Weights of a small transformer language model.
Size: 26 layers, width 96.
Architecture: rotary positions, no biases in attention or MLP, untied embeddings.
Training: a variant of Adam for these matrices, 137M tokens, 8332 steps.
Each number is 200 + 20 x the weight over its row's rms, rounded and kept within 0 to 999. Layers, rows and columns count from 0. The size before them is the row's rms in percent of the matrix's.

# layer 6 MLP up, 256x96, rms 0.133, rows 0-67, columns 48-95
095,191,225,198,164,217,233,219,186,238,201,203,210,187,198,196,190,197,158,193,200,206,196,214,231,214,201,165,202,190,216,173,174,191,193,212,173,202,206,205,195,199,221,224,203,182,203,175,236
108,226,235,197,206,164,218,220,211,201,197,209,170,178,192,184,187,209,205,183,202,261,208,210,209,148,213,187,212,222,202,215,200,192,197,206,172,210,221,214,197,189,222,205,207,232,208,187,215
104,195,181,204,193,228,204,207,209,188,209,217,203,186,201,224,200,210,209,198,188,190,190,243,174,215,145,250,171,192,212,179,198,208,187,196,197,214,209,186,188,213,194,220,187,201,198,188,205
095,187,182,205,213,208,212,233,213,189,204,187,209,196,218,199,193,185,181,238,185,217,204,183,153,165,209,207,170,220,215,200,220,211,183,198,238,216,189,184,217,210,183,210,174,217,195,184,235
105,196,194,194,184,195,189,243,193,208,182,211,214,248,218,206,213,207,183,212,197,173,150,208,183,227,190,191,191,206,214,170,232,193,223,211,239,222,182,173,169,164,199,178,203,208,179,200,225
100,191,192,207,179,172,187,176,186,195,217,192,224,186,214,221,207,205,171,227,210,221,204,178,152,213,180,192,198,200,191,178,189,210,205,203,186,233,222,223,179,213,204,207,202,232,191,169,214
111,163,181,197,165,226,194,239,175,214,223,195,189,238,220,229,188,171,200,203,180,217,213,201,201,226,211,175,191,160,185,181,202,198,206,200,216,237,255,203,215,192,219,213,209,212,180,197,218
106,217,228,211,183,222,158,182,222,183,182,218,153,207,180,184,194,197,214,180,199,181,214,191,189,190,227,218,227,200,163,209,220,233,192,193,197,204,186,203,145,217,220,220,204,176,231,212,192
093,194,182,215,199,224,210,171,204,216,224,164,205,189,190,206,232,189,206,205,179,217,220,205,216,200,198,221,227,166,215,192,210,223,179,199,196,174,238,220,200,161,247,197,205,174,203,207,231
088,195,222,178,184,199,215,157,179,215,198,208,164,201,209,206,238,218,199,189,199,203,156,183,223,186,201,178,161,208,214,198,169,168,200,211,196,193,218,176,205,169,193,164,185,167,222,182,173
109,196,199,201,185,210,229,233,200,206,204,180,197,199,193,201,206,183,221,210,220,237,189,232,199,229,194,230,225,175,197,163,219,239,167,189,201,195,203,228,210,215,185,209,173,175,204,209,199
114,207,213,205,202,179,195,204,185,211,192,226,178,167,170,188,208,196,205,190,176,212,217,185,198,198,193,212,196,220,190,232,227,216,202,235,229,212,190,244,246,193,220,217,210,219,209,167,215
099,136,190,179,184,177,221,184,236,203,195,177,220,231,172,197,213,227,223,191,181,231,172,239,197,185,175,225,198,212,194,206,232,234,202,210,202,221,203,209,143,200,210,213,210,230,213,190,164
113,208,219,229,229,187,200,169,234,189,233,186,190,209,207,199,215,211,190,168,209,227,188,171,230,187,200,215,202,161,251,197,203,196,197,228,185,154,179,196,204,188,197,225,196,230,213,211,197
099,196,195,195,193,162,205,197,213,216,222,209,216,222,179,174,186,186,195,200,229,238,221,170,206,185,226,185,220,173,223,227,154,217,172,212,194,193,206,217,232,220,169,182,169,192,187,206,195
107,197,191,204,191,194,161,184,251,214,204,189,166,201,216,174,185,200,220,171,189,220,206,202,197,174,212,196,195,217,218,185,212,204,162,186,208,210,218,217,165,196,192,185,198,246,214,235,180
101,188,187,198,166,189,207,158,228,195,178,229,218,148,200,185,231,187,166,219,178,224,186,195,180,226,229,189,206,210,209,222,207,201,224,197,200,206,221,228,194,193,224,233,186,210,207,168,209
097,166,168,194,177,160,230,197,202,188,231,206,200,191,212,196,201,194,228,229,185,189,199,154,192,239,205,209,190,235,188,226,190,205,207,158,211,196,245,204,158,199,214,230,216,191,201,155,183
078,180,188,208,215,168,185,188,193,204,196,207,189,197,175,213,206,202,207,226,204,180,201,189,207,210,238,214,215,230,226,226,219,202,175,218,186,208,225,162,219,211,210,258,222,231,207,179,162
103,213,197,217,210,207,229,226,204,178,190,203,231,179,220,180,201,190,220,177,183,192,202,236,193,176,217,227,201,205,221,213,196,224,220,188,191,225,194,141,199,200,189,156,199,186,208,180,230
097,218,194,192,176,213,231,203,242,183,190,169,178,213,204,193,196,179,214,217,182,219,248,197,198,196,211,179,187,240,184,175,201,192,211,180,208,202,230,228,198,202,223,211,190,179,185,195,173
107,177,197,204,183,231,199,214,202,175,182,201,169,203,170,182,193,253,209,173,180,218,225,219,200,227,188,235,213,163,192,187,189,198,171,232,182,201,210,204,190,198,185,210,229,213,220,174,220
102,204,196,197,153,169,158,247,146,229,211,213,196,185,187,226,208,174,192,187,193,218,193,217,212,159,235,160,191,207,209,188,199,219,194,244,208,192,206,192,220,199,196,197,187,180,219,221,200
109,193,216,201,183,233,215,231,211,200,240,194,195,212,213,195,227,212,149,162,164,213,217,172,182,224,228,191,206,204,222,188,219,202,169,183,194,195,195,203,189,203,166,182,210,222,191,156,173
101,208,170,207,173,213,185,203,178,195,195,202,220,175,172,210,204,189,183,194,205,212,205,185,215,190,193,201,208,174,184,200,210,233,197,180,225,194,211,246,256,177,184,165,204,204,228,187,175
103,184,214,192,243,210,199,146,215,190,238,169,177,221,211,196,167,168,202,216,203,198,189,177,210,223,178,249,171,214,201,229,201,211,193,192,237,210,226,180,199,201,215,218,185,198,180,225,210
082,180,200,198,219,205,188,221,161,191,205,193,232,204,188,233,187,228,210,233,199,204,228,207,177,194,161,220,208,200,201,193,219,188,189,190,204,185,242,202,222,189,195,212,237,262,181,160,204
104,203,180,213,203,179,225,217,204,207,223,170,212,212,204,216,193,186,216,186,187,179,187,208,187,222,194,224,222,217,173,230,176,208,218,179,230,192,206,205,209,210,198,192,201,169,199,249,206
093,173,215,197,202,219,194,196,199,202,176,204,203,178,203,211,191,186,245,223,213,220,232,176,192,193,208,229,203,201,200,220,217,202,212,233,236,220,199,241,157,214,152,195,210,201,195,200,171
098,213,227,209,262,196,194,188,216,195,242,206,202,231,180,238,192,198,224,229,225,189,188,166,214,202,204,210,190,195,200,211,201,220,181,193,228,179,220,219,166,191,192,181,203,214,233,197,201
115,197,186,199,171,186,180,209,233,199,221,212,183,199,185,182,238,217,220,187,239,175,198,176,173,191,183,205,186,195,213,182,182,210,230,209,186,210,188,207,227,201,163,160,171,225,193,182,198
098,235,206,197,197,180,207,185,251,195,203,216,203,162,224,216,183,214,147,199,201,189,189,213,207,219,166,188,204,199,194,178,193,180,221,203,227,208,167,183,178,189,248,236,180,185,176,222,184
106,190,197,184,202,185,228,191,227,207,242,232,201,183,170,191,203,209,233,207,186,182,207,175,190,216,161,237,223,195,212,210,192,196,185,172,186,160,192,188,191,191,215,205,205,187,201,215,198
106,162,164,201,187,180,192,211,198,223,193,217,209,216,209,193,208,208,205,226,230,151,224,184,239,166,221,212,211,214,169,215,208,189,233,234,197,188,182,177,215,206,175,211,205,185,210,180,185
083,190,219,202,220,198,220,218,162,205,173,177,161,206,236,180,185,212,185,178,204,150,203,193,206,192,176,236,202,213,199,206,191,181,206,210,180,218,207,174,196,198,250,216,228,208,194,228,189
096,189,176,199,170,185,217,246,195,200,205,176,208,204,185,194,204,187,192,194,242,201,200,188,186,201,207,178,196,183,206,208,177,209,222,201,152,192,204,202,240,213,192,195,206,220,200,170,201
104,172,212,204,190,205,225,187,192,211,191,181,215,206,216,197,206,185,222,239,202,177,191,168,220,158,198,238,207,197,218,201,216,186,205,184,165,222,214,201,156,208,209,175,225,228,175,182,247
092,198,168,186,204,207,233,235,166,184,184,204,185,197,218,188,193,221,201,245,212,199,198,189,192,165,190,209,191,219,223,177,205,189,184,196,161,193,159,155,200,206,215,186,213,224,201,198,166
101,180,162,210,186,179,159,173,212,196,224,201,188,185,218,229,216,202,186,253,219,175,188,207,163,202,198,230,214,255,212,193,217,210,174,184,217,207,212,210,221,195,197,225,180,212,212,234,192
104,207,174,183,210,205,225,243,205,226,220,192,221,192,212,196,201,200,222,204,243,189,226,176,195,217,193,188,182,204,193,203,219,203,225,192,222,172,180,154,187,201,217,186,233,202,226,209,198
108,180,148,208,227,187,169,178,178,205,169,206,200,226,174,217,207,186,215,195,193,201,176,147,200,164,171,189,210,238,203,226,202,184,170,165,221,242,220,216,193,176,170,182,203,244,205,217,197
100,174,217,191,186,170,220,198,201,182,232,208,241,237,189,206,217,176,214,239,226,191,219,198,232,220,199,163,188,229,201,206,218,222,214,199,224,188,217,241,236,167,215,205,162,180,218,195,206
109,178,207,200,185,214,213,177,192,175,167,176,186,187,195,140,177,171,197,196,184,225,225,220,198,188,205,239,169,171,215,189,214,206,184,188,180,246,208,195,202,194,194,191,212,164,203,188,228
113,214,234,203,180,157,195,165,216,182,237,201,247,215,188,243,205,192,214,199,209,213,196,168,210,193,159,174,199,179,204,213,225,203,208,176,175,188,201,211,177,214,210,165,213,188,199,206,239
099,229,214,188,210,201,162,175,173,186,236,184,230,189,190,173,244,177,192,229,213,234,223,180,172,202,185,228,225,193,176,230,201,205,196,210,202,209,214,218,220,224,177,211,207,208,203,205,197
102,194,210,206,169,186,190,179,169,231,217,188,186,161,182,205,206,215,204,225,252,211,203,224,192,209,186,157,215,210,209,172,204,178,186,204,190,195,202,207,232,207,235,201,229,217,179,187,197
094,190,190,202,183,206,209,241,217,184,182,197,201,185,208,215,178,218,192,226,204,192,195,145,182,208,233,213,241,192,189,197,213,218,211,227,240,227,225,219,188,189,239,212,191,178,203,190,188
100,189,190,205,174,212,188,233,231,193,239,176,155,190,216,170,215,201,216,175,215,179,224,205,186,214,196,226,183,221,195,212,215,211,185,200,214,177,192,229,156,198,235,242,223,152,204,210,177
104,187,199,205,194,199,230,195,215,212,229,206,223,189,175,188,195,205,192,215,189,184,180,176,176,203,195,204,163,219,184,186,200,196,233,227,144,189,199,228,202,213,223,177,155,195,194,227,236
117,204,180,195,204,187,201,211,232,171,191,206,216,201,179,224,198,196,182,213,208,184,216,189,163,221,199,178,187,174,178,206,186,212,230,180,186,203,197,185,187,208,195,209,238,244,176,212,208
100,187,196,196,200,210,194,181,162,181,159,194,179,218,192,182,218,200,215,231,180,203,221,221,217,199,192,215,194,175,175,232,202,214,212,218,195,217,242,206,201,186,192,180,203,229,188,198,177
097,203,223,196,224,187,159,193,187,182,237,205,178,231,216,213,234,222,247,194,178,200,234,196,191,192,193,184,184,195,195,211,211,207,183,210,173,185,181,156,195,217,220,213,203,239,209,195,209
104,202,166,210,197,208,229,216,193,191,181,189,229,212,172,194,197,234,208,170,192,225,211,180,144,207,243,196,180,169,185,171,180,204,182,217,197,211,179,204,235,188,176,221,216,203,203,185,189
123,203,182,202,190,208,208,240,202,200,201,201,209,221,214,222,193,215,188,228,208,250,192,225,203,147,217,191,197,214,246,187,203,199,206,177,188,203,227,217,206,209,197,205,206,172,224,168,167
100,209,221,205,174,226,215,198,200,228,226,181,198,203,206,189,192,220,181,197,207,203,217,173,180,199,196,200,207,171,174,222,211,197,212,208,227,201,165,198,212,213,198,172,223,218,214,170,207
097,207,183,185,172,191,201,154,204,219,218,185,187,196,219,216,196,206,186,222,212,198,192,218,234,188,220,216,184,230,178,156,198,220,192,206,183,200,177,248,181,198,229,185,197,192,225,204,185
102,216,214,194,194,242,203,184,223,187,185,214,214,185,190,208,210,204,213,191,215,180,195,246,194,186,197,211,212,219,204,217,215,224,195,169,213,201,157,212,175,196,213,216,230,183,203,208,197
101,198,225,199,240,217,194,184,175,214,183,213,195,189,204,197,201,198,206,195,186,203,211,189,198,167,200,218,171,236,184,195,243,194,173,214,238,202,173,195,184,200,194,192,204,224,176,214,244
104,214,180,196,212,247,180,260,199,188,174,194,182,205,229,186,182,197,213,182,205,157,209,198,213,220,206,181,193,197,183,210,213,220,179,200,220,196,196,196,186,194,172,191,211,179,190,197,190
098,221,232,211,186,193,207,198,210,216,194,200,224,152,210,189,233,198,214,193,181,168,223,210,193,212,236,213,191,188,187,219,216,206,208,183,217,184,174,215,191,198,217,205,213,163,208,180,193
102,185,196,196,227,206,237,225,195,201,219,205,198,213,213,210,195,205,227,194,200,184,177,145,218,191,172,180,205,231,192,193,179,201,208,176,179,228,235,242,224,205,195,160,223,224,197,198,243
100,181,238,222,219,202,220,200,211,203,218,185,213,188,204,231,200,179,232,179,204,178,193,248,161,210,218,199,167,200,181,198,211,234,202,212,171,180,197,215,197,228,206,196,177,181,196,194,231
111,188,170,207,212,206,185,188,228,161,183,196,190,189,205,188,198,197,237,178,192,177,216,222,186,166,188,207,178,201,207,189,220,198,191,174,192,237,214,210,186,171,217,172,205,240,219,196,196
123,200,198,198,205,205,156,202,195,204,196,191,175,214,185,182,189,206,175,192,178,208,197,158,204,168,213,220,220,199,209,225,205,213,202,216,170,186,182,184,196,198,189,218,207,247,205,251,207
105,202,196,162,197,184,223,196,180,212,213,193,248,211,211,181,207,209,176,193,200,172,200,195,192,172,174,166,193,238,182,173,194,198,214,166,193,210,178,171,243,194,203,154,206,234,181,187,175
108,202,174,193,194,221,180,202,210,215,195,238,223,209,227,166,174,194,191,209,212,220,198,235,183,241,190,184,219,156,187,248,210,210,213,235,202,203,218,173,219,211,201,172,193,176,211,190,186
095,162,212,186,189,205,211,218,192,218,193,195,209,187,193,233,181,197,214,237,208,199,223,196,215,184,208,153,212,182,208,235,217,219,185,181,221,215,186,177,236,226,189,198,187,178,177,174,197
121,216,177,188,184,183,215,181,179,182,208,214,186,199,152,206,181,193,168,199,181,201,164,197,174,200,214,206,205,217,207,192,185,173,181,196,200,185,196,217,186,203,206,208,223,206,203,252,226